Each number is 128 + 24 x the weight over its row's rms, rounded and kept within 0 to 255. Layers, rows and columns count from 0. The size above them is the row's rms in percent of the matrix's.

# layer 8 attention query, 320x320, rms 0.0718, rows 85-104, columns 160-239
size [ 97  96  93  97 101  98 108  89 105 100 103 109 107  96 105 112 109 106 108 104]
[[123 127 125  94 151 186 195 132 136 132 164 131 143 148 127 120 126 136 141  95 113 116 171  77 155 103  79 142  97 118 134 159  96 131 146 118 149 127 122 148 130 101 134 139 156 160 118 137 137 202 162 194 151 136 147 181 107 119 114 149 146 117 125  91  83 100 119 132 159 154 106 151 177 121  95 113 101 155 123 141]
 [147 133 124 157 167 129 136 134 119 154 156 123 134 122  88 125 119 132 136 132 108 173 131 100 147 163 102 121 102 121 143  81 125 135 127 140 119 145 147 110 162 122 162 149  69 108 120  97 133 126 135 142 101 131 143 144 135  93 145 129 105 148 134  74  78 147 140 159  89 121 102 106 132  98 106  94 106 139 106 146]
 [124 102 156  79 126 128 140 108 134 176 173 135 120 134 164 135 105 119 117  85  97 119 160 139 115  75 102 135 146 159 136  69 137  87 100 129 155  88 152 127 105 142 153 101 150 124 163 104 150 160 138 179 124 146 116 142  97  98 131 142 119 119 144 159 112 125 163 118 137 126 150 179 118  96  87 133 152 122 117 152]
 [133  72 129 121 113 122  91 122 142  98 120 167 150 121  97 144 169 150 116 107 105 155 150 147  96 124 113 119 103 172 100 117 109 109 132 167 121 135 110 155 125 109 130 134 126  82  86 117 126 123 135 115  79 156 103 160 147 157  90 131 149 128  87 180 134 110 127 159  96 136 144 116 101 156 110 130 186 159 153 125]
 [101 134 113 124 109 148 152 115 160 107 154 114 128 144 127 110 124 131 139 165 169  87 134 134 137 115 132  98 126 124 112 101 155 146 139 133 142 171 121  94 162 141 140 102 151 202 133 142 156 107 138 134 163 163 155 145 135 137 123 136 144 190 108  82 154 157 137 112 113 124  96 113 119 173 144 125 136 153 123 101]
 [ 74 107 175 129  90 147 118 120 130 148  98 127 128 128 188 151  88  89 103  87  92 145 121 141 142 148 148 104 171 165 145  92 151 119 132 101 139 131 156  93 119 159 107 114  86 100 146 113 144  85 150 128 139 160 135 118 108  95  60 155 113 154 128 150 128 111 171  82  98 123 121  94 141 116 149 125 140 122 167 132]
 [ 94 142 107 142 154  55 148 102 135 162 129 169 183 118 133 148  84 109 153 123  77 108 123 105 144 122 111 169 142 125 152 134 127 137 135  97 111 111 107 178 151 116 161 102  85 135 145 124 115  88  88 185 137  99 139 150 135 104 179 106 136  89  99 145 120 150 158 154 164 139 170 126 119 103 103 125 152 103 107 103]
 [ 98 104 120 150 150 131  86 111  96  98  99 116  87 102 112 128 126 164 131 114 157 102 118 133 131 106 141 122 149  95 144 134 136 115 102 164  86 161 150 195 148 159 142 158 148 112 161  85  99 106 114 117 155 134 155  76 126 149 172 116 145 116 160 138 155 133 148 160  92 134 115 136 135 115 183 120 102  94  98 102]
 [133 125 154 118 163 122 158  84  94 158 135 125 169 139 102  99 133 121  99 128  47 147 140 118 154 105 155 128 117 150 134  88 135 161 128 129 127  90 125 145 160  69 127 104 147 145 115 139 157 144 159 127  99 124 151 118 130 154 146 115 149 116 111 155  23 142 146 160 120 125  98 116 129 106 108 135 106 107 115 134]
 [103 111 153 132 174 131 112 119 165 145 125 138  93 113 154 120 101 123  74 128 163 136 138 107 144 103 127 100 126 166 114 143  88 145 121 137 157 133 132 170 147 125 159  98 177 139 126 123 140 131 144  99 140 108 113 130  92 119 147 139 109 151 143 116 130 132 136 125 124  84 123 174 157 108 145 173 162 135  99 105]
 [158 122 143 136 112 117 172 124 128 150 103 101 145 119 144 165 102 110 138  72 123 127 152 139 113 152 118 148 158 172 113 132 124  93  85  71 132 160 185 144 123 130 158  88 133 154 124 111 100 146 170 180 107 162 128  95 151  94  93 117 121 149 127 148  72  89 136 164 115 123 150 135 146 108 144 110 149  52 127 131]
 [138 102 141 138 100 125 120 113 131 109  96  86 157 151 133 122 174  86  85 129 115 129 128 132 115 140 133 158  76 137 132 154 153 135 126 154 168 108 114 125 163 107 151 114 163 147  91 132 115 130 161 129  62 130 102 141 124 153 127 126 116  93 103 107 102 150 169 139 126 131  91 117  69 128 124 151  93  71 109 119]
 [ 98  89 131 131 121 152 118 109 101 127 123 103 138 197 170 136 130 102 139 126 117 122 148  75 129 125  90 113 100 118 128  99 139  93 140 156 181 180 131  88 143 134 116 131 141 150 122 122 148 113 112 167 155 143 132 133  81  73 138 131 138 120 156 137  97 106 102  73  92 129 147  85  94 107 177 138  87  99 145 158]
 [117  95 152 118 136 101 157 152 160  85 185  89 128 103 167 131 160 103 131  96 140  64 126 147 115 169 141 115  76  59 130 127 124 171 109 128 135 114 104 116 164 118  77 127 122 129  92 140 163 149 130 116 112 105 144 118  75 124 131 109  97  85 122 120 193 143 141 112 154  85 113 125 100 121 140  88 114 175 123 135]
 [147 150 164 132 101 157 106 154 110 122 127 131 167  97 134 146 143 149 127 117 178 142 152 167 150 165  97 133 146 160 133 130 138 128 118 115 116 166 115 110 113 153 134 135  91 120 131 160 115 107 176 125 113 118 127 129 133 159  94 107 142 148 117 113 125 123  83 105 166 139 116 140 117 108 110 183 158  88 157 123]
 [148  66 125  73 139  88 140 143 127 110 124 123  99  89 102 129 119 120 105  89 141  96 128 101 166 145 137 113 168 170 136 131 118 128 143 162 125 137 152 170 142 138 114 136 125 144 123 108 107 144 106 108 129 145 115 129 103 124 148 126 114  94 138  99  96 137 121 107 137 133 102 148 154 135 120  92 166  89 119 166]
 [107 105  97 119 129  87 149 107 134 107 150 139 124  88  94 163 130 118 147 129 173 145 112 124 119 128 132 159 101 123 178 142 122 155 121 168  89 147 126  91  94 147 170 115 161 117 116 147 132 101  87 120 120 109 137 148 108 152 116 111 115 112 100 117 142 173 134 160 114 132 114 127 171 144 109 117 122 185 102 104]
 [ 98 103 134 102 162 130 139 169 121  96 145 147 161 133 106 135 135 155 143 159 127 148 125 125 111 123 116  77  87 135  98 144 123 141 140 132 129 134 139 157 147 109 147 172 102 109  94 124 107 154 146 101 172  90 147 169 137 117 110 112 134 148 133 154 114 138 127 132 129 118 128 139 133 161 105 124 135 125 138  70]
 [129 119 131 170 158  97 107 134 130 153 126 135  92 118 140 128 153 127 123 170 134 118 130  92 175 170  93 117 131 161 153 148 121 133 139 169 118 187  98 167 158 143  70 137  76 129 134  98 145  71 146 128 122 174 121 127 104 107  75 128 119 128 170 126 159 104 140 120  96 122 140 102 107 126 187 109  91 133 116 113]
 [108 153 135 120 135  94 163 144 100 127 156 188 100 108 138 147  96  94 136 114 121 111 130 121 121 154 168 135 127 133 111 170 116 149  61 106 117 131 159  90 125  96 124 143 146 124  85 158 150 144 108 161 152 131 131 114 118 116 102 133 163 111 110  97 122  82 168 136 192 160 130 156  94 153 112 107 145 104 136 136]]
# layer 8 attention key, 320x320, rms 0.0722, rows 85-104, columns 160-239
size [ 76  98  86  97  93 106  96 118  79 114  84 107 111  93 121 110 111 104 106 109]
[[159 156 171 160 125  86 108 171 113 105 132 143 128 118  69 156 107 146 149 121 145 156 112 131 159 119 114 148 114 115 137 163 130 125 105 132 137  91 146 136  79 125 146 117 169 111 123 141 111 144  88 114  98 122 110 155 132 123 132 116 108 137 124 135 107 104 128 123 113 138 106 117 118  79 115 113 124  94 101 132]
 [112 155 127 129 104 127  94 110 136 144 100 102 154 125  98 157 145 147 159 100 127 135 128 101 130  80 124 119 182 116 102 124 127 167 124 137 134 124 138 129 114 140 139 109 129 149 144 138 140 131 118 116  67  96 104 125  97 149 116 142 163 111 128  98 150 137 136 174 111 117 142 100 168 121 156 108 138 101 116 182]
 [119  91 147  85 143 124 119 118  97 137 150 131 122 133 142 116 103 221 117 185 135 137 113 155 133  92  93 132  93 144 104 149 138 165 145 164 127 155 140 124 144 114 108 126 132 117 187  78 138 130 123 158 154 122 115 158 118 153 142 106 135 179 130 123  89 134 119 159 123 116 153 123 146 115 182 156 136 106 141 123]
 [168 104 107 129 140 134 107  88 109 142 182 149 125 122 136 136 121 138 110 157 147 122 149 165 131 155 110 131 174 121 130 152 121 156 129 113  87 182 184 128 110 102 164 150  92 132 123  73 104 127 123 109 147  89 136 138 113 112 112 135 140 129  94 150 148  82 113 107 113 132 146  86 145  98 109 158 137 137 124 131]
 [114 108  75 139 138  94 108  72  97 140 106 111 131 139 164 101 109 126 108 100 118 157 114 153 141  99 145 126  84  80 140  97 114  89 115  94 144 126 101  97 147 146 145 104 125 160 128  83 127 126 152 161 124 106 153 111 112 119 120 113  64 133 126 138 109  90 106 127  97  81 123 121 133 128 167 143 141 158 140  78]
 [157 104 103 142  83 168 136 131 160 106 121 122 127 138 161 122 102 119  91 108 145 113 123 140 139 113 153 113 171 135 153 174 147 154 147 131 133 166 137 125 150 142 128 151 141 135 153  89 135 140 156 140 137 169  67 154  99 151 120 144 186 141 111 149 181 120 138 130 159 140 158 169 126 111 123 126  91  83 180 138]
 [174 140 143 106 131 100 138 101 117 131 146 146 120 129  98 141 118 130 107 165 139 164 152 127 102 123 117 113 129 109  98 124 141 100 140 118 116 143 104 116 131 119  95 101 179  86 129 148 144 128 157 110 126 121 138 149 114 171 151 132 158 172 170 131 127 146  87  86 152 107 124 158 128 153 103 117 124 137 113 128]
 [111 121 159 101  71 129 175 155 125 147 148  91 163 157  98 128 115 111 130 100 130 110 116 107 156  92 126 150  77 119 130 142 146 109 120 114 165 162 125 117  92 124 104  97 100 119 164 131 167 140 110  91 109 119 146 142 101 136 110 125 152 126 166 148 116 129 116 137 150 123 113 105 110  84 132 104 124 100 123 145]
 [140 136 145 146 125 115 152 159 114 126 137 139 106 125  76 130 135  99 159 148 105 153 177 130 142  68 165 132 102 122 137 130 164 134 153 146 109 151 158 138 112 117 116 166 146  79 129 155 145 124 112 113 114 110 116 149 158 148 138 147 118 107 146 149 109 107 141  97 130 149 140  93 170 140 144 122 140 112 117 156]
 [130 143 161 132 116 117 107 146 124 100 128 143 111 159 125 148 163 115 114 115 149 101 118 146 158  99 150 121 106 162 137  92 126 118 174 121 115 109 135 182 160 119 126 155 135 108 111 141 103 145 139 118 157 105 152 147 179 139 166 104 154 143 114 138 172 137 122 120 142 155 142 122 176 106 160 112 125 129 132 112]
 [162 144 129 128 114 132 116 143 143 114 108 136  79 125  79 116 162 117 145 102 129 142 112 141 132 155 154  89 156 130 145 143 149 167 106 119 112 130 111 150 166 119 112 130 151  85 136 142 144 146 111 146 111 114 131 139 118  96 136 125 127 120 182 135 107 103 153 131 135 169 144 127 126 167 133 113 137  96 124 163]
 [158 164 154 121  91 152 134 170 144 130 112 122  87  93 137 140  88 121 116 146 150 148 147 122 111 142 140 149 184 183  89 194 157 127 136 147 107 122 113 173 101  95 124 154 151 109 116 121 150 150 117 115  99 102 114 146 103 118 114 104 136 146 126 146 125 129 147 110 143 112 150 176 136 145  95 141 102 139  92 185]
 [153 102 105 129 128 121 121 126 143  95 109 121 146 135 149 129 152 127 160 131 139 106  77 133 126 129 116 156 118 126 123 133 144 174 130 136  75 170 163  96 144 101 116 153 141 115 129 146 129  97 106 127 142 168 163  92 115  94  99 116 137 126  73 142 135 136 144  89 135 103 156 156 151 136 116  96 136 122 114 139]
 [109  92 107 125 122 108 137 116 145 147 110 109 169 146 122 105 143 135 147  86 108 130 111 162 122 142 143 143 133 122 129 109 150  94 148 109  95  60  98 108 109 156 145 130 157 141 126  88 157 110 155 120 138 132 130  92 138 119  82 129 138 161  85 118  86 136 111 121 154 100 153 146 156 122 182 104 111 134  72 154]
 [151 121 162 153 148 156 115 162  61 107  97 150 146  85 117 130 110  96 148 122 131 126 152 111 113 152  92  75 175 129 100 146 135 107 143 123  77 124 151 148 127 115 136 129 179  98 121 148  65 142 143 116 116 121 127  92 112 111 112 150 129 104 148 117 159 106 146 134 157 165 164 156 153 156 138 174 116  85  91 129]
 [137 141 136 116 166 115 102 137 152 121  99 134 102 118  84 162 113 113 117 148 105 132  90  78 102 122 108  86 107 124  97 139 126 139 177 182 124 127 132 141 131 114 140 120  86  92 181  96 119  80 130  86 134 153 142 114 155 125 146 137 164 139 106 124 115 153 148 142 117 111 176 125 143 118 110 145 163 139 137 132]
 [102 138 137 102 125 111 139 101 130 159 126 160 168 147 152 128 124 136 129  92 112 120 120 139 118 126 130 109 136 152 134 115 108 121 168 112 111 120 113 134 115 125 114 151 138 120 146  93 135 109 123 124 129 147 145 110  90  79 149 146 100 115 150 126 147 132  82 116  92 103 143  95 111  48 137 138 106 135 126 125]
 [ 83 144 154 135 148 121 139  56 111 113 132 137  98 139 125 110 109 155 124 143 104 113 104 170 157 103 129 127 153 106 144 112 135 148 107 144 108 124 139  85 122 149 135  93  83 160 157  68 118 156 104 125 121 183 103 106 111 128 130 133 141 192 123 130 149 124 131 100 178 102 118 126 116 102 177 152 112 124 126 107]
 [110 140 151 116 168 129 122  98 146 147 155 159 136 134  99 124  91 138 124  98 119 118 105 124 199 121 157 117 149 144 185 105 144 142 146 137 122 108  93 106 122 160 127 144 113 145 143 134 141 111 132 125 134 108 172 121 127 135 159 153 106 121 112  69 131 133 120 131 132 116 103 112  71 102 156 133 125 108  73 161]
 [166 129 158 110 136 133 146 142 128 133 140 154 143 133 171 104 139  96 119 122 141 122 155 151 133 132 152 104  90  96 124  64 141 132  79  91 122 143  92 127 129 142 156 132 137 145 129 135 137 141  87 158 134 162 104 126 112 133 136 121  97 149 148 131 101 124 113  91 128 146 114 112 114 148 158 134 119 147 123 148]]